{"n_layer": 10, "d_model": 640, "n_head": 5, "n_kv_head": 5, "head_dim": 128, "d_mlp": 2560, "vocab_size": 43992, "activation": "tanh_gelu", "norm": "layernorm", "norm_place": "pre", "norm_eps": 1e-05, "positions": "learned", "qk_norm": false, "attn_scale": 0.0884, "bias": "all", "tie_embeddings": false, "parallel_block": false, "init": "uniform", "init_std_qkv": 0.0327, "init_std_o": 0.0, "init_std_up": 0.0327, "init_std_down": 0.0, "optimizer": "cautious_adamw", "lr": 0.000629, "lr_mult_o": 1.3, "beta1": 0.9, "beta2": 0.99, "lr_head": 0.00534, "grad_clip": 1.0, "warmup_steps": 290, "schedule": "wsd", "decay_fraction": 0.663, "decay_shape": "linear", "final_lr_fraction": 0.02, "batch_tokens": 131072, "seq_len": 1024, "doc_mask": true, "z_loss": 0.0001, "train_tokens": 618700000, "steps": 4721, "dataset": "wikipedia_en"}
Each number is 500 + 40 x the weight over its row's rms, rounded and kept within 0 to 999. Layers, rows and columns count from 0. Numbers have three digits each. The size before them is the row's rms in percent of the matrix's.

# layer 7 MLP up, 2560x640, rms 0.0286, rows 34-88, columns 512-639
100:530554489498463526493440483500537496526522504402461512516569540431471483455500484511536530487523551494480493467479417482564564457436525559507552559512519533492518534559484512478546484547507522523491510580527468587514490438554507565531467499500514565526459451535483501463523444478437501525544470478479459512543493487502520524447634598471465525550463547497439512493548565463434547474555
105:520511440472556476480483541508498520527406569457518479527430502493517445472489513526507526566484485518525452521505414478501471526443451624512492510519521508542519482519545525509543430521556528482471524611542487508483514434478537448448492530563490502471524494452510534523477538464544558574472477515518511447560515509527527464473499530580517475546510614514505488543405494512534560493520
100:406520599535437500540502525441477439559447546447492488510444523528541499496469527472512491505520450582470466539412492496524458521529482441500571493512534498538459509528525548523542465499489506474549481422500444525489432525450548497486477525484521446492504565525499433527559569502536498527449514469430537518564482521518535593532493549480478450565507503465490579484446449547486465464547
096:445459474444519474473499511568490432486482401543458513475451561502436508501552535463468554535579473540498544582533511501479467484513529479539486493504460541478516488483518505505500468541500450399506534486542534516503485503505504583477465489447471531492501477536490536503473546511509447526491514438500502433478499410471454518536510497473444478551581490557494525447579483551506527441518
101:515527502510503513526545504501480495566496517526513537566562477427376582566525585517439432567499505487506506543498517523464428520486551535532425538527525409520422493509425443542517488509479469475503510449426491504509488458495480512443521557477503540548547525456470533470557524506503462511517523531438531434511482396506507528475474563465480509444551531514471490493489416534470587547506
101:419484464540517547539488498490481491508415521479470488494526529502534471525509492425513423526558524499452448500505528411426501476509485475510482552572474476519431533499445484532515487459482463448519490482527552532516442468481567501523497478492409531483458503423503501523508572511498418520564547465476567515493537447509536591500520503517532527446529519549563585511475470569504473417560
091:455483453420519461465473546490482461500443541495523474457499498543549604517480485514520534537483445499489497434432515570509493463416523572495490539507486520545440530535469518468480450469467570505509520508492483533462467522523497521503446468540559492562497456469546520547580423483500538466528517500587491456533491527557471557510559517558476514509537499564465509443438468522542518514556
101:501539538537479461517520497541525388479461475492552514475588515463476442481487451500539534468556482424447420515507518571539457458430467478525437473573437491491447525506449485567448558547509444443536508462526512506490398513487590497521507546510540519433486473521574535511443543482513449520486559473482552441606568493483556446473515483518503479515606557524466539520452542567546531546537
091:443462438456475455596535526473560429470500452515391562565470513508578493471576525469451463520523470541530430528450508470505514502504495508444540448506564544509540522562444467441473586435492529484549464450429508543465435544486493544537558492462491569503533472463523475503490516512473467544442466414510445450476511579470527462442461509523469462479504495524450510531530470423433492529472
097:518559452508490548482509453504515464487514507513489489434485513517471443464497455492521511474448427530425557419539501562436496409550431516483581513573514496565482524537506570436500499567492555458539459592472540435520562524475468493456471494639496554586473489481534448470509478465528478460528475474564572522425538474536512507524492573585540527506458500515522516540541487487563488470525
087:500463507568466464451467463462442504475421557482538553462491499514500547559477537473447436534502557487517508493492519525486473489462469536580516493464517489523454535511428557456455525487517544491472513503470517498526481541481505461463488437518545458565443532575506473527514465453528500478545504421501549506432471522466559497439526473469530498494541456446509437484495460516503491458445
099:521495495500459499571595458494401435540408515527429431516424479497564503517488522434517491440573485432518514552579488468551530556463521553479586461479532539530473494465522472572502513484496501477449521461432483549496484504577506495488506540501473491420534533451491476519484539534471505528490486431494443491573501452519459453466498483484449491505514483486479505473473541514526481507542
092:483545517528505470523440500444515544573521488486524570483487463478507445485534545552480509445437475512492511395517492469520390538550544523477489499430473488556488536461562487515480469535523477511537494457455546438565490550410488539522459533545434562498474507458528562509483498458530494519525567440482538518468482464502525544460476541458493520584510537518455490499525446561529557516578
107:430476564545386465481500485459514438474555486444504520506476466519542465533526496491407468563501468598513471474491469450458433426453456574484539493474454503496512476519466475508595494606521546457556520490547470457429520444505519527514580558495528541518515485474547539507536527463541474475428555499415501473489527506539549503446464458456467513497474605563533498496457535510491528531504
099:548560457493533533536476517497531542541497497521462469535472416514511444452569507565490502599506542449508509490472446509483534516444432520512551507481472462481467488471521510503470530516568516504515502525515535489439427486530504548574538552518531495584521494492577557567448496500476554491455476504417476508439448440513546485504485486512485502492439453510518479512468467527481542498527
100:512566527583507448521522522498440410495521569500573410486504506507551515527519502571474561501506504434511553532492497556517558494368480537421479485451534460497557460530524511520446519560477486462568454537444586494515495521517473543448568577486454510517455473581493573534478526450537560511531470524493519507475502549628425449521485536485516533548479491533547471566497490528519469469508
106:538509487494475460516539523466453443483444506520498469556468465471498410475548517464474484462508413523505518449486478405438572472559447513510478549475485509566553540565473482496539508460447514537531539540463539548490505434458470556444557479502478530542543478521535541528479515506503507537519465410439575448507538496471478506451495499536485502520506539506544492470498476458518470527425
101:461513522561479500562583502459478474455462524506455490474466495517578465553542531560431507489573468520518483564454534482524533483425509432525453554450490504541495483547478531506558468564531516529555430410487558492551486470559454531483546510469499514515529487479494574529475524510520477452544483443433463463538502568444505467464462460480491462572525517464447509496553439569504551500546
092:503488491395588597531482448518548516504479540544505572526524442511505495471480491541478549546477576463424453453538524478547497544436518532479527564539452535498449464507495516488496525501529499551465481463470425488475444486483493491534501547426549468537445523459542468479464477499468484511487516485502455506441519488484475495510514531481436504547530467538513485580529480498503578473529
098:419466536511574536559481459573468468478504511474427510472527530531442546479494497510493533543505603488526512532533466527523482524496530516513506497512534468498522432532451560569553496565507532494493519518502469491538534461537537566475490563502461475556452487504543480483538527480473469539512490515535494525495573470528447553528482450549550488468445426548459548535468526459521504486542
101:537490489548463538505546573561570538500481517425554552469514510486416448496561442497507423423501490567465502506453498495417452468511510467501513504509480468538416423463508498563502534510499531497535489569525550578521463426503572515526490510505561544549543491493490521477449531465524485522404569502529529478461504468561507562473512460502502489442444520500487454445458437474443447453508
110:436604520540512469492460538492525371528419548471512442494410483522526499548443493504525454570521433508527554571516521526476550484474459430502415505506512551483566555475491446572521549529501478513510459559473569482482536541450425532472400517485483528533493547541457481531505549453418499522482460538600519493562482526530493494512503543511478490554537533499481514565512499539536530505503
097:546525403520427582528476505464538507475467464446555514439436492504491486403523501529489470498520496490517423447502442458543525460546561527515589447503494555470475511492483508489462524538527518497587461567559521570462469490498511485499524514551488475585505519542401464436472484440432566468432482483477483466546533457486525477435513516495495473502533439553458541551497508472554424481505
104:521518481435423489438533489523543560464510413511531539498449562458446538464535471525434513518566476517554463519457487530427503452493442480444456477567486497500530501444531542458493480492543504460467444576531489521428540459435544429474532532546473469531464454415516517464502474556461545507460602467471556562533518507498415473435536529477518502597519543513466521557481452481531523582493
100:559461531498453525450496512490480507510518460489567458488500545411531475486462559498470481553537502508443542522509492461453556432488476500463444483556423495506465475490484436436560451537544480545445527452568488564519513503550451527405452468505482471460578539549514533509460481524526493463476550448479456461490527451529497494438482485481506485555526504481490540482541491479501491545484
093:577526529468429480523556463476523411498505526468435450498505452494556469524477563513463497457512493507545512503538477542531533525520474505519495522473521531475424485427447515530484483555506407486483537477437592513458494530538461544490537507553438469582467521532566535537530542524522473463479552499520507477586460456480475413470454506464421465489536515565513537564549507564476544458489
100:548488472538434529488469481515566449604549576408493532572513519432472567547461564479443508506448450586407502553506526518500463531504526462457592446528537528516518502474529505462479443579533458525471467440423542534535513456409507459530575480485535542454504521536495474549522470450459452548559550531513516531546480522510555541521489507499445515423479458533497491438475463501423530550488
096:568550477540446557501522515511507459513450519429479497483558468495504441443588487493499479466435472440521487480539571493427498478525435481475489418536544481515545480509528482497489503505526473447512496495493536535544443513501501538523529448524528516487516438464466463478485488528521509467522544472437489562554494484422463480475498486533550506515507599604548498515474549514515447476497
097:497481566496489475469462522470544451545462588468516547556479442501479512505480473436455543491506466479530525457501535519523577501531461506499581498435495549544552457492557492482472500452459526476471457554538426512449482464496468497467550549532538455540454475497478516539492454458461482530443507484530498513447448507550494509463458435489513420546542465457439450479479463490452493488464
091:513561490499456500478588428473472475485568547459508501480455513503516492444460511536518602572545465549529552447468485555472488539540569527502489486547488490433547434547518515458476536547533451499528498467480471563511479485445484537440576502559464515569528460557520566469462574493467497499436440453567488548494458522449426456515518511515553556554499471581524614518524554486492467528479
113:446518527483488498477506436476522534530502548423526506491506506468522415413467486512415563572524533494448541501495523532541595537541494501515514500465449488469539488545531596505487418489467426573505544518464499533430476390446544521545519436551506439455470433562477501480486469442465478498488528471528511515472573577518609518503453494462517446503519504499530539580498517482450445426529
104:511567476509444479510501541493498508551483480539566486552479557528495480508556464535462495600477527545503578514425525546458475400464432490491498628530460527499456554503520437481455513554431535539534442517578454546528522481477487515496445557546555481486515490540466466595559509518503506532553445502514461498490496501526490477400533501524475493517477441486479485470500474517457533477507
102:441580519575457399458495502513474448458462512536464536505503534463484528504478531574487440534494497570546493497443512478488610493482533469501489522478492528535519517545574468541503555462498550501446447523544582499465557436468484507516444494450510491535559487572425557585484619540547466462519494483489526439504499520544494487516467479513514545574524553488520560564440498475417456451503
103:561545500515491522502501447497496400503528515520577468500415541558446469510471465467468460489504482509545494519527558533407486488496432462561441502573489511464574461469539592533555580549479537499540476543470441425547538494491565505504467478563506580457398483509444500515487495513514461470482481514580542539504484512490544495565432452407498456549516496494537489549500518456452521454579
101:573599529517457508512465458454475463548450479451426563471502490483527455480500556494464446525492508528519525540493444443465519508385431504514495519543465524473548511529488479528411469523546406545493458578435421489530512558569485572495523553559437488524495511504500476530480503515473522522509542475529494474502456479538476453532499505511467462470522468497472524508508474462529537485523
097:485527491580481528457508449507550461469539454438484525514551545517469457568522459489427499493480525467537461587477441530544579520410473453545474488441473455554479517508556478479540449524438456587533459462512549501508451504502515532568516489402497531461494530545547501513602505410533489534445423495544462469525499485468509476529431503492489481525600456614406494549509462518514501535522
103:428460440475474477481441480557472473556479523429452533496510417534564517436509498503457504545514446491428563526504527505485585479542490475508479554479495447541513533517502482530493561474480491450520519600489477528548458469491547597464515433507533464519465432482558543568524501496487534602490523482526485527526514436456485495522489530499511550535554514450500464520497509470476471485463
105:494504482453448402482481483471503457494460528489475512548489504483489497472492493440482505492538524493528528545523508484435542487475548436527483490557494500534482508532467540542534518487475498496444510447559502522552498429560481494472480511567479499578522455502563482555462521468446420503571491434538431516519511495516486546522493457553540479468536469515483597455518528544497439420484
091:528533552459471512527479469582541474435447436514548510465442437496505531578493466485520540539501542497499556616458563510451475421486559492514483512486516451505498529449522518547451557585447478570546459444546529531438526493493425493505458567465530447458489486451521526506439485533439518485511506551508505529510504551459506481520536456497480557565487471472559541433529434517551430492461
098:494473527489490519485447509506485455489501527527460469494539560522443507520468538513440546521463466440474509473514448480493407505468539477492437510507521506490491530489581530457505504461503476397467475501543444504507445499476516485522505463486478534526535543504420493504454553519426553549565544470458550462610499540515512531469487590546499443494499489464460444526474454494491491500539
100:455533466477468484516464499471460466567442444450519468591517480440495470498530482558439459463562432502529499441502446559478487518402453450488468545486513502474583509483516518468467506494509504469541574470494494466543509558541447489487569562482569470499503453471516522567531584558513433559473431514520486488499521445492538535523511497407522506518479437555469483479458439539486545486476
100:534508470554423445496593526499464510489441450511495440537430461497487476462612520491477437485551506456425561484480570535515524510503526551456446564458440540538461440561483477551538466602403525441508437474433484560481514508570448534476520516503437456504491535511515510445591520546520483471511516486515498441554463513576479441581508511504504532551510522477530516603495495495511495444478
095:431408534448509584504462557515486532535466559452478554502496563541538431522520519470559446528560517476434461588468411534454434490489527447544453487482505567531490459503428630503510471492413460469550503593520436504581468466475554549525459480435501487469481557522490471498538538481484534546543499463504543548434479471467520519427521499538434472543502477464518471510490532505476433528499
102:488446463510493470492491511461543486531477610450537463501481567483478510545509456485496500534541518461454520582485535419498410505465513520503530605581464442488451533471455509501551500533475522514485454553490542496436463411570555542512422527456475648569485472514608572519531451484535463508479442482463434463468531517473473495554512486541443545514533466528451457445494496482408528466561
100:567471541471514491474454515546406505460493547503499501464531518499558546556452571550531503479559359454518526416481527511539456489487465543449457481517529558537484482497472492463552590511478479547461512408484526430505481475530530523468478468535519510548492529515419482544410538469543577499500503515501502558503486444584523441522495487579506545565449447475510515537471512532517498481512
096:493543523511437480465520499490558425523502432449572415459466421502479464522469496543444445546503499518451506533499530532513466485562442550529483472529538560504539512543574462512498595547530530455479519422469414547467502487476478485510420422488598486459469478483459437530551487509579580483553443580503502450547583497471524507506500546472489433523469503535455526512491473506548516496521
104:468532472520464523522503527493423528444490473500490482444470545398426469553498517576465535553536476551561550561541490502462464549521515482529494494463487483550529487429475556496492507525520515532539557469507529457496439522527489469598507574498466507546499477496501551499472473561466486472440499491440474522496533495469518476463474516515493520530583459512475522447476542484536488438514
099:535512457560488541572530541554525394487537506442438488568541478460544422465537477485530491509564421504550434528526509459463501427550370392544509505451483552513459577508549560512512427533509454493523462532450498482480475475538539532568443505455484535461521490473455554449507448461516530492505502502469474494508555532436543542506478504507516432473514530507469494502415457434589467446493
093:502605456540553464532540549484546490574523556505481493547418520547585411522527489553503505524539442502458529517434481512485526442558494462462566535507497487503518541493564510475451492514483423475566534447495493480492545536423551542438521536452470528485503514488467478542477539483412575500469532502526479512548566558544476514456488550546524487547440510429490466476444393486504507547465
102:446499528500505460539469529522548479601478511564500513563500479454496516523439571538479440540491455593511458521448499482493474498559480436461450521445501529517534573576585550548491418449416509479514539518490541573413536481444467543479532532536504511450454422555448480489517502472488554509527516565517434456504519472455480477494499490520473508513494538533469467474462445572491480566502
099:524509452530511540534541539509442536513504520431510519475435547494464526459506509495482466489543560511423495536450495503449502512504484435559571521593548538488475534566470532508484507497503534437491465474442490532536424510494501468554430499484579567531457572520488550467591537530460564516497540528444574489475581442512477535509521492497461493471474476550503504507469572473519495522585
106:562534538549539505493467507600452479423541490437522567490530536424496524494502475482516456531554483449447477544431463489501498517513463481488455426485400520522467483524547519464568511510464450520514585506481479544424499433495524534547451511463590585524525538508491450523524541550457459451478547543513529523517538456506535534468534500523573487527489594482506543450461415522547451529486
108:535518526477464524526514498593451494489539493499513477518416533529535523467504539429533444412468547503532466578477456467433471506510455502557437469456500491549488450499441504475564506554394534491506540500530507555395468426445508522497440511531467500427572475510459464484535452383482529533498479494528488534464503456526513560529568442491534420521524539474550456563471529491453519504532
101:553562541474537541533510525538476542585524458446566463485497516449497444476550493515474442558477452543417490451444576487489525552543424570574481479497504486543547585553537559500621480556544537541530486584492566529503490527445607572521506511586507501546507406512524511462548430432502468524522582472467526536496524546519588509480541490465522505529465534481494590565477441464482548542499
096:497569493484532493462555492461527426525484404487468533538550451487505480466482570493512423457574462468487465500434530469523514525435473399559489519543440577471478514523509486502580553512540602543514553502483531487473445542494464449540534505500559539489546432531458564488526468484455435477499466438473552476547496452491435541551492431517450489550499497509477436485521569465528541479491
# layer 7 MLP down (transposed), 2560x640, rms 0.0197, rows 34-87, columns 512-639
089:510475488439474547518506472434374451522539497496519553535491507464486586520530442485503441440519434511527528502412539547539442557458547529451521475479449540513544467498520553531524499516545458492511571506400453527530509542528501440477543521501491475420509528515476518514556489507502489506459509534512509485509485448479508523500512477530519459507500475494573457551458426503449470480513
101:417493496403522530516451487518539438492555481485427508448533471506553515445500473577500481545478506496473500482416520528470444462530530433507489515554499493479472540508540512496478570500472502529565567479490498565508486538503522522511515515563477476440485498509488493474535594507482450482517563475462522495436454470557469550443544557405467531440512381527485439500553523514486510439506
104:538505477445520532514468513519498605484528379430431481518520450429531415553550542515532491509412546418473500479513464482534448480528411519530505491545581448463503496445443457597514495534480500557537562488463503448512496495515481528522468528505501598537566464522493553495492493501533542454502519460544578477507477543558485458477466477511455540405515498468498520404545510468540533558528
104:499434491560500455500495428497509574418546519458484536554496418497524521588471464513510498481432489552460464429498523458485461483541497554484484529483550444553502518470515531512478493431546480517530465459473461438444545493510461466513611475424487519516471532461493497472528483517486531484540476463536521503433390505539476496511422524491523453503471458494469531498444490511490469501508
092:515541502504481530445401464471523463499505521497520509492506558557565502476509510465546507474516509504509508452470542475491543455469459514412577517474527516512555531458529453446479499558519537460489520493555554536474512532437515420481402463508534473555485477527490400486470499489488495542482474534532452538495522518537483513507553480562491533612468515466546533576513516465564446477470
108:475463428449514451508527503467532491538461478574416547522493518532415538470424542516524502453534428532537530469484489518514473520456543467522515460416477487447503491423487621485560456464475482514405468533470559433517497465513512548452541523470489416478407471510564475484580519471487484504483460496542468430523457479480539498557515405526479492432479445518475444467473564482513526562424
087:503569513545492481562523461449498513578542500547505508530520480458501389506533564522562471521511507552505514531541478482453487549586497492519471495509558473500485437517543447494512543511544450528485522503485538546461533528523520459513563547539404526455602503551510526403516559481426450501429526561502537471442561494467506437501463455444485535512437505518513448526550523500491443513439
103:496512479527465489552514562491543498481460546441521523515517488526494499474512416407436490487546482506514471458496540505469500443500486508500528511517464457500503436441521502432498487565520676479487587509481456504542437459493491599480433531452560433468504522482460530508613481550525476525528473485498544450451491531519448508521514479513524602443491492406499504424542511536546502500464
091:540514418515553485467491489499545591523499516440609486491499582488547473528515414583516529547486488471413481469505482499499468534486424543523530484515458513501537468457513517468584467467472473566477446553502428471569518448488426507548497498440523457463490447414479496500513541460544529475507519561554487518455484495485437538511540581469587438475500536477452529458515479440498469504468
073:451482526490532528473557568514476483450492461457483494522517511481506515517501544515504492464527516516558461599481471450528530605468527513451503482475513546517523513466542461543462495502513480529502548451458506567471439522533509519539469558471508465422483516513447524565515548490488513565499506488502461472580495486503518521456536453512491436467538456520498522485446485507487487494524
074:529508505415509456482534512515499428468539434549420477572502521498413468536477565408563559551485537501466503484490470541520514522493497555503529457471498539474507431522598437573489494476435457519521451483476502512456474516484522517497470529510417487499620494485502549483564559472459594490468510515544462472566520436554522526501422501514406554519516487500422497522509498493471505566588
097:500506571509510577446429557450614515536557523463568560484486486563526481497502484609507447558536518624458487431426556462537533471451513461523468539481481443586532491549523482491537440498447494489572450537478572504514502449459531533487440521491547511535451498533480550471575466472543544503507549535479512515429486535538518528480545535512511538543513516527513529579483467465516472476526
083:535502535531494499516479475458491506403464532465448466479547516484489562518471487521519482483484555516612470511505504453486486588427499499503562443579513520449519488475480462436557486522526484479426528516526441460510491466488514424521478496467509521465482486508498600524505563548499506602514458481521482500508564450504453482538504457501589509518570452568535479474546485444523446501476
105:508479503499544507558422530528461492564427542534472504549436536475499514496458536434532515468512538482441474557509490473554565543435543443409513530481525493478564500538538476548417494519500485503479556527463545523561530532543484479468445453506547474425504513511437401405574513547473506438560518491565488521466539491501477541576546481506522522442548469451520531528477527546467526471516
102:485487478529402490523537512479494461539480470536480455449481565477524548503449490481557515469526471530509535509520460511539485473503552465487476533445515581337497420462513453536520515574404521534478444509528551521488497456422530505500534519527458459507469493516519594576524573505513505407558492491472466444536536462509494513518485501598561524486530530522429523528504454493464529481480
096:533518475460502481478468431506517575521514490546514516470553538499524557494514515430465504539466479489516489414531545444456485491596469589520502475505608506504414509495486502435469568439531440460442442414546476427500504504439618461525454476456470515524573561443475514471530448470429461522505502540505551465487486470498594509495464486486462503495499461525529509421475504492416514546533
087:471538501523430538520445529504503570454531485431544517451537493481508493453485512450523440457458490510496505506481501515520426469516543462513484455575497576517452490469558497549513445534514524461492527507503486481572549482485492440486460542597516487478581517480468471545443551543489529556550513501489463513531506436506513526500516557434502472513519483493588495531518424529487416459551
094:498573538518473514489405477536549521537489511491482480479474473487443502457452498534524481534465448529475489468516473483480505476452525482517461524513522479488499491480586510529511532473475454468495542536503511483443532471464473496486495512519549509512461523488519477474530518480527551493494546562508535505516510408469484542639516444493553529529478446515506519537426442516497508467420
079:480491483495440527457542508491494525497509536410495505434523539539522444485566545488565491502474446568506495505503501492519490447536529472476491420458514494421481493489459432481473355553479543461499499556547573497492485494498508559477504542540524462505533515522442562534486578514546430484494513487459491492477554454547497521514480529559516521488490521503529500475455515501419376468534
101:473502519469370419457513563510563514437514543458477493564588487513499444492530456530474536475540518498534582517485541510552448521474425498523450522571428559552484508413533486438492520474478586492477579492541459449504518499544442428547534493502529521440504536404478499529451583514539454520474474504409492416530452481457533521478484533469514481569553523544479460535536511546551516502455
117:455548528479370423477471547536528487497526492531472460478470534530488521443563508506472402461509484501499520440508506514399472494447523471465387481462499520513535566479484473510511462499542536487523502490564494477524483529483553500498491511594523520495545550511539555552541538624526461471537449469443523503503469509570551486521561558532480534503646570492485502471476483559574511484478
122:459559507504499454471535523548426521418549537419503584426504469584517458447506523496500526470495522569465540469505501502530417449569550445441446512578468490557451523519513515515503501465519513520548640495486494462515519564526440476487552531539506557445597448358528528477421549447525484515528521518428470529508483532437509461489451508496539496508514516515536467439463478528501512503482
108:540509656557546510398502505459500516515503546477470486504533498523472514534483458567499486513508555527512493539523538516540454542497499565504461526498533428554526486556562467476556550490472460462557499432468488516547501482511513517452506439502446520474531533446514503491462472537498501610515515548479517496482510574500518517491476529389514482459448433376496458479531495445459489516547
111:544532545494583439551446476473534504520533567502491508491518508558564540538438432466527498490452489509466546502548509477496419494548575495523562596491514501493521501525546484467564501473513482487573481549447499492529405535527478483525472481497487541524557508533539505484470517423458473541481514547525481484439534512518540580535505543560469552506490503496492524475555516413441525471559
099:492484430441507536456483480557427439485484556554515476479498563487507583492476410462473527484498531546512462429472585585529419468499520511450533537412489501540497527496520460545465500493500574425450517554488531487503502559490565490533506524519523527463499588517442520533493562472558513540512473536467533468496506518497459466529582492464557530486566539501566529490460458546468439458505
090:586480463491600471456463425455489487533488462483520514528505498561456539538517467476460533514452501507467492473498532388505487537515513573592526491547493557551541537485584531414478481432558474454520474480468477523490548439462471514519460486433421478416553484511538479425480465540416504532559489502526513475472446508516563521455481491539524527469485410539453474474526489431468450546510
093:433485549530467553551479540487482468424456474574493508496475502502474456415543494486480477459530525477552568508426472526501492470457482485380462481460480475513498515521447470533514503516517538558533538480524487534450513486546463506531499548489485468506477513451556480483491519550565522458496493492471494535411576506517453432471444535515527418540532514497475433524525508521557505502515
098:492511535478442471536551531527502502513406447519503402521512555532537522421559474480531516491586449589537551428478492518507495494514470427607525486519398427616523500502465552596498518401475527522455532504496466439512473459485485472474459567433465451506491529437480563490472501462516520559484448541478492498475501466511454541518489538562544489507502534490458506460477543476464505429470
100:495506521490511508515455549552475490519491414503458452472592576531452491545498510481564455489515551463466577488488484446478471451471521450535469504563483491528501438461478518500451481492529514498524596520518514519529479554498530535482487468480515474461520520458487600469537528547492484481567542567463516451458512477568407551472479492501539572480557525471514515540559483543522470529448
096:463509517445544473497471543533541477497419502538431502542502502462491500549497445451482440472517525448555499510518447457464449452419444491476491503530470538512452546476595585480549461420507548438464470462513476525415513487476499464500454545474506483461471505443449464596487473525476570542483440542433468451564510472451518555506524557527534473499482543434471441426454371547579526451515
103:498467515506541601494463485498487489543508435504485576477485527522481501542467438495593510523548535490506463457532492487504512485460509496529433499476526476570563521519507535472456423518490432501521488453569496551545539455487493488466486460502456489517458495467528448482452503485488502543488504547503483491452382503493487544598584423545430445470481492463489470487470505465546512537480
104:525485539521515463487562525509540469468544482495438575480453453479505488427519528436431500411519436548476493458491478506493539499527535477549510505469550489548573513501508564501548458436555519464450556484581560470468547531526435557478566482520437527532478417445550426449433475488442493467468539469511519519549503466448509443522592539458569460529520475512510446534462509517581462523469
109:490444555565516476425520504520505532488565509466462520410557500596522478531505501445497466479485475491467527464521470418503453478530522455470559528513502488537470465516515514463418495521479542507479563438566529475503493585522479502445503491506509491497501516378483487499387431497498546489513485445584469482526526522499546527568485576500462511509541559469511482410458480479547470518493
101:453464530535519522557486466497528465498517611524492538452532479444535501556476497483584535544538516498444512550520522521561500515497484500479505508504525533467403482449524471507399501519491500488459443475539513541456443576505455452503484435479476608478584520445495453453394513453521514524535520558495507551504490538450471514506482493543423419511453493421586453445504519491462500487551
097:499480489503502567491509549548502536463583506486515548489481549531494484457480447500490532468528479493545544489496524595435489509534520511493417479427494481493515547512549463499520457523417556485532553536553529487530507446521436461450523486499479534516543488410464509472548455529558505502504501520555441504486486476450556475513514471565549449510517485443517546471457502419518445561559
097:479512505385506489491459511478524557527487537389546407514509506556478560483519488521541517528534508531399520526493491443470485519540469530468548541522476551470483438480449535508467485485548420446491451540472409503509535485574505432392491513497539523505452499466506450479414548565439516520475511456427510485507525484558476542479529530499505582561503472463503477541487511483502471483499
093:562512524490547462495531457499597436467482473550524489464459589494399532509516450424548470521444452542576516534487536469472510579435473482539467435477498500578528507507515512442562486545481464512493521461507503495456603540441514416535442544468439541499546479554515485435499495519456464436526506485541501532466514501508516431415511513538527398445518518501550531495452485464429517578578
132:492504501489500478499495457504531423525518534503511515479473475532503538493497492427436509521449516462483471425551474562444479509499436533430540518489480526419461501535492521446517537552536509523515506504529471470513515513509444500538485498565445594518428481462482467578444446508473488515510439527521481512451477555489522449482445502471431505502482476524514503456562456514500530479574
087:476481487613489469564489518485577516482530517478523483494520554459500523508525526513436514487542517472505481450552441559525531521483488483546516551469516585498487534458473546488478441472532552392543458537482490496485515448441548493527601514511446511576478509567491491470505496484507564500505463458449458476479507513476514503543480588406443508528446510492439428560498433482527569528551
103:485504519496527580567466473483497590494464480490547585474490568549490486501461452496391510468479492449483533512517544546481583481515496463496545526567514477549493536498480469496474514489551479505464501481433499465546508524551491479501433509475493473508505448494483410442574478449558478474492462543481568506564493513460456524527507435496448552549470508559502494552547543483490486530458
100:421453502501471463485545521492436478478501505507520546525391542558482541481512560515525454508500489454587535497534461547463495515526490578374525484530461466466490556504495407523574574546482503457465489518563500584502505430495538482527407468538474551471483603540543487459496495566529529489469541486503537483530454491489519493520488492550457538438512605558497482495500444558445473465470
112:505491481492510487536460466580565417478470544569539452535533495457481517515489519420495520541492512531485466440556495519437518547483498454458499459500482450619507452457559475510479539392515474486435473494544551474513467446506531489475438545540478507546527462434558484556413496562518486511547463468512474486475462504526473558519461530490523531467531481492471502430521498532561438438478
095:453513478517509483555494439501471430486405473594482464436510527484493481495525523501467509475507548567454509511484495502463582472498484478485575547517445492509475471502496449533439525517496523493382555508485534450512559603462486547437450532585476494503469506387504463515468520543509467515494476449551537509487486527496481518506513496473555648498506540488514547481537512540492549457447
104:493525534525509509463469522448500501564466504440532536557520518467463528511486413468550491448493545507523430505521522440544551505546518530500508461484529529556473453493510557497463512501533463528553460488491550500473508468403574460517514520540545471517474495528457465533488397544479495494535527503530518482505460497480573487531514579561462476513452455488462496455519507405517522527523
108:469503522488502437519508544523506472491481580398460501493472447474445470443553471448536416462446541420521513555519442547463469502475534547486520490513516462504496533516507471426428452553507521501503491526545496528577497486464501492537497501488499546483537604521531475497506494509524480474442489463482560456523563550483430547433524494417561536441558556486559441457475488498485485534464
094:536475468578450530510540531478495500460520470501454550510526551583431494507517521512483486489536466529497449494450529514454556488541547473585484470460529456456535527548474619499514419515531486589527571555538549488502515503566548572501557562454492529515524441462478500514475440484462386465454597495436544525501450496471556398439472455498520514457508407533519467536502504530472556484437
095:526498494534520541484462458533569508530512485509510521562458510605496525494517479495473382481494490513477493491494487524491573497437486503418445533541516486541554487519526461468572491501510459470566539515466451543568515486540486563459519468477507577465544429505486373508492466481465474527545469515514596513506484528553533441505492504474480509539479486470477608574496487463523537457460
094:465516477452475551464455471517561497489451561583596489481480605508368583551531510500499492476451543565470506572534456479446417571476506547473448493477527486509497513489518474433501503475514491510503463511510485482430536520440510489482484506495498534542497500509539473513464556513473382532433448474515489496517505457477551601451458517456557461526535513504559520466478516528432506545516
094:479490498520462513444444570471539538510495529493553487476537589466435541482480469505476487477512480518555555508506538442506536420494515500497441485516496562477485515542560467467484468477589503451441494579464559441462563547503485472590499550528494492543505540480546502387529451473476550495476433512515455548455523464459535512563535498523483518463550432552509566510367508519504509483577
121:495490470557519519551501469488491564517496539447569512500458418495536526494489467543466511473493506539494451473474507497464603494492476545479551516493530479533517524598447524444499539584555492488510472522430499441537523492516473507567465482452509560530528553541493449433470486507445505471514491491462514515435494537559521494517449517441497446501407494519491485475523473418459475503512
107:504485526496586561496502454467516533499501527503538446521494473485578392560479458552530568488432500485508474531564502458596494568540544490500518452471490524458486431519518490458512518562466476505519515475458498528530541469499420486508568447451454486581540476465470470440489525504472464483546525512553439518521491589467476455429474524431493516512458482464484496518509529453464438516525
094:478494503454508464473500546498552597519493462469571532507502442534412446568441552570589537448536456452458521542495450566584517459531536460473530538499494520500450439525557504571494515538506504529547504505484566479538505497509492502499483504496521496497527498420472513481545542386525446463504586467534515498458525596535573515484490521461517521485425484470524395485522491503468550521551
098:562538484508458510519539486454522520457404517475501544506499522547512449477468529458528486563485465453470480512510500510467492485481536476515512471516507472512529467519535468478513466543515543456544492441495461494580476509499513475478470536470521535557552493507481484549470548563483433476517495528502491521502565498463507521514473512498535509503496540518575470509517420527512483557497
091:523498488531523501481475460503526502486477451468513480509512509535508537490462485496442483463491494471535491478526503503481519560502491480547541491518476493540441568513548424454490477446504527430478523481444429484535555492511459503528474464513476492461569510494464486482520523526493472526570493510529438491495534469563457541459502504479431458463480498506617459500486524462519453462534